From a checkpoint of a small transformer trained on Wikipedia.
Architecture: learned positions, untied embeddings.
Each number is 128 + 32 x the weight over its row's rms, rounded and kept within 0 to 255. Layers, rows and columns count from 0. Numbers have three digits each. The size before them is the row's rms in percent of the matrix's.

# layer 5 MLP down, 768x3072, rms 0.0231, rows 213-241, columns 672-767
096:093070138121173117120086159124169170110119064126059107102221112156063173171105127121091059155126127097113135068126102155130173142123109105159137091138140162110112098105138122061149146146123176150090155124106110101176115085106134153129137178139150095134097110101097195136147178113149123148
103:095081144134154147163096130165099127097137109109151098157072167064088094193177168110131178094104119096141149147128100109163197091095109094149121101122115129124138140122101128136159146105083127147180128171145139152133055123085152103094147125105083086123099148113151154119204128128179194136
102:118129162108181135115113187129160135189175088145157100177195117113118151109155126198172106120132120143173159110070089086181083172124152094116129125113067167124164110060134123143117150110154117133095164114101144141105127144114085136118110111135122116116150090121113164134126152148110103139
099:149160098158079144105154118132169121147110126162111121137139154083127097118126103117165166091047150121062170154073090148134110104124076111137177133110079103157101186093109146114168104139099116189129128097087160116104073180112033100133104116165171114191142142136182099143124094183139150123
100:118087116104084094109115230134120144075132083054113128127101168126118144196176127120146052111097106077126082156126159139117150158189127134151129108115163109165173114207146122146157109172092128104143096078136128134187181139101086127144187098119167090119111124179083170100121115169103160113
101:123154117102129109147129084075144130159205114079171103103107126170169121162156047116115096074222151121116172130102182108155162154130121168192091111103154064087139117111128115105129159106053129135132159096157142151068112144143145118111122110125180132109143137147124179210118132120112161111
099:163109171110129123116128069125136104067107117120150186087147068151073164118135152155130103166105113117166177149154156130108187137177153164133136185061074182168104135166092122085180173125164115193108160144199192143137145119167076105151130108122143088156141134161151097152121121086144070158
102:100102111027168122191105107092185061133125102109069067062175119090144132121084154156159125101153116108183118117117132111105118098166188163081101067128179154140174135085101114108147158109152101164093149110104159117162177117125169137162132107159120085149139084075098118158141145097134183168
113:109165139175089101118100121123124066087099120056119110086137132131092099076099114127117151086139104120127098124122099136090079108105087112182102099137141129158141058139159089105125153165088102105094120054132174114137094109109085090118115145111159099117113127102187092119114158140121174124
099:092152097137070115142096128143095086125089181114133132144056106142150104161225156095153073126101074141135165167148119154075149084124105115101071094045141143171111129124088136130107156091121119112122122077178150091123125137187154074065092121123088110090071163170100151071086149094191134136
099:068125130140213148128089140138187102169091131143116118141152115145122136172140127155140110107085139141157147102178159149163070157093092160076141114112111113129132118119148100155065135121134085086070137163113168147090081131180165078114146101133161118119114200163155122134173151086081108115
099:116112154070102101112170096134172084140114130169097138055141113082167089152117120179091148177168198093168077073211089084119127162159106144116163164166066147157152133132106118203045120107072192142160082175098105149143113128136142134130044162086100115170180128103150077136167156129079150164
097:127146117102105132153146119091033201086111154094104091136144138113093132103080164128081128177190135058184158090152125093149113140094076118132105130107142092187113147081147151134092098090134132168063167132157048057101157114143114075104108167111128108138134100158131127175095107127124107180
098:166152155099077131071130142110152126091110127148168153092099157133123148188164132105103140076102091144091125126126155132171161131159180187059143140124179118163104075121133161118098127126157142140154121124138099165084079128131069122092182117127097075104147157106127104128161127157134123105
101:106124112060164096107122179168136128143043113110120103105117189106089128074161148142179113112135132165171111062106160119098094097106126135131091121110120115084143089101107097111127164152118103144147130131174148126062077173096131120145152140148156115097094163146193102139140151144110114104
098:196158099160130136115126139096155140093189094125129132139094117156131089062144149128120103133124160163199071140099093098140136122080133152207149089111129124089147054140174126102115174142176131117155130089132192114102157104110103098100158045122160112115069139178116127082128116140066165143
103:091119090162107103111109119071102099125050161114133095118182082139240139142120116111107186133076109118096099089044174137124095107113112168147042064183182191120139149130130087130117068166130150106111149134114186096106149131154158120136147127158147090152146177151098140179208157124090120151
102:131173112094156144157137073192177104155101108135150096097109149168126145157147098131147129154162105107100157155145127138195141177152100157090128159156196037143100041049186146125113126161164146192194137125075109164164099101161129196135167123164133159156137100152096130124078099092078120143
101:163092120147128120177130076141134115121110116068105089115137091073190094100091118145129146116099152150130124130141137127187119147183149171157131107144143174128175088163109164119129109110107135149086138133155128165155084167057108125133154064154141153145175073153125106145146120139146165099
102:142087130136154149144123130135129139142129152201114053087108138129128116072181115192123177143155180154159141106180066109096148116104109198162162172121140070107141106150155114107113129112105056127226118141138096206177105115136108098132109141114124119172144126095106178123135164141116080147
100:025159106092135158147128055122138122103135117144166100162081139085120106137067117045186121221156146102123171062152067070094170154179151118172157098078119162138105142114113108080095171143110155124115149102154174141140108175128145157117102162094138137100126116140153144131104125092107127117
100:169165109112079097163121155091064122115143120168089085156111163129156119067174090112136116158092139186118119155146178152164110137050092172135091142122093154133136126120095182172109168088109094181077181088138131168150114122139115136118158171049175169145176119127117159106154145107060019121
100:104172133179172158038163102128178082124138178096145131193143165064146105158113030142112161128185137106115127157059124178183130091179112105138151166133146105138138143153175179191125185161129103173096147108145137063098146181145124119172151185190135070120067101174114100166097176125123111094
102:105144127184211115083177121174148112111127214122132117176162141184166147126094131108146104152087134086134164088144151118141153097189118117173151109147075184170109186087151063074112079073138130146132148171101100146158103207153153174178161141175094140161153123078107150177111141083106141088
097:084091080109120102131088083088084172091109081111109148084102097135066151143186174119093116094129118108112118097159084113076133158173139120117108102139148097096103145130167134116132189149136140104097146135169123139069189125128119144176131155143172108174026082193178098137103177151144126083
101:130144124073142100110079086167095140075082135141155115123129136096104118181199126103093097173143095122124122125137092109094071168149068083123117068098132036139151202152121111125147088116111135102146134073103179163063153105103145135148143092176115105095025112127120146137148102130164124092
099:121136148164138092147189137119146145126149128113135112106101121104146139115137108089107086219143179137076110138185177111184100207125087113120140108137122120163121088118102117190165119091125123104146098087113112157119123089138110124172133106110127140144088155120079165182140112143066070186
099:099072158133164094127069078149154144184153138157167064155106115108122078129176139082121141146119166174037144080171139147125201148063049119133133091181138082131097112118145123102143131116181181113096125173121112140151097161130116126150122141114146132144175116135079181112157104080176091120
102:120176122165164112179171156095134106109057175111133168175132122147138108147195110154070175163090112100105143183097084140146189105176143077137123102074163156141137132135105147118065088153121147184081087073077065103100071128123096099156078104038158115073137140134086150080097120167098130188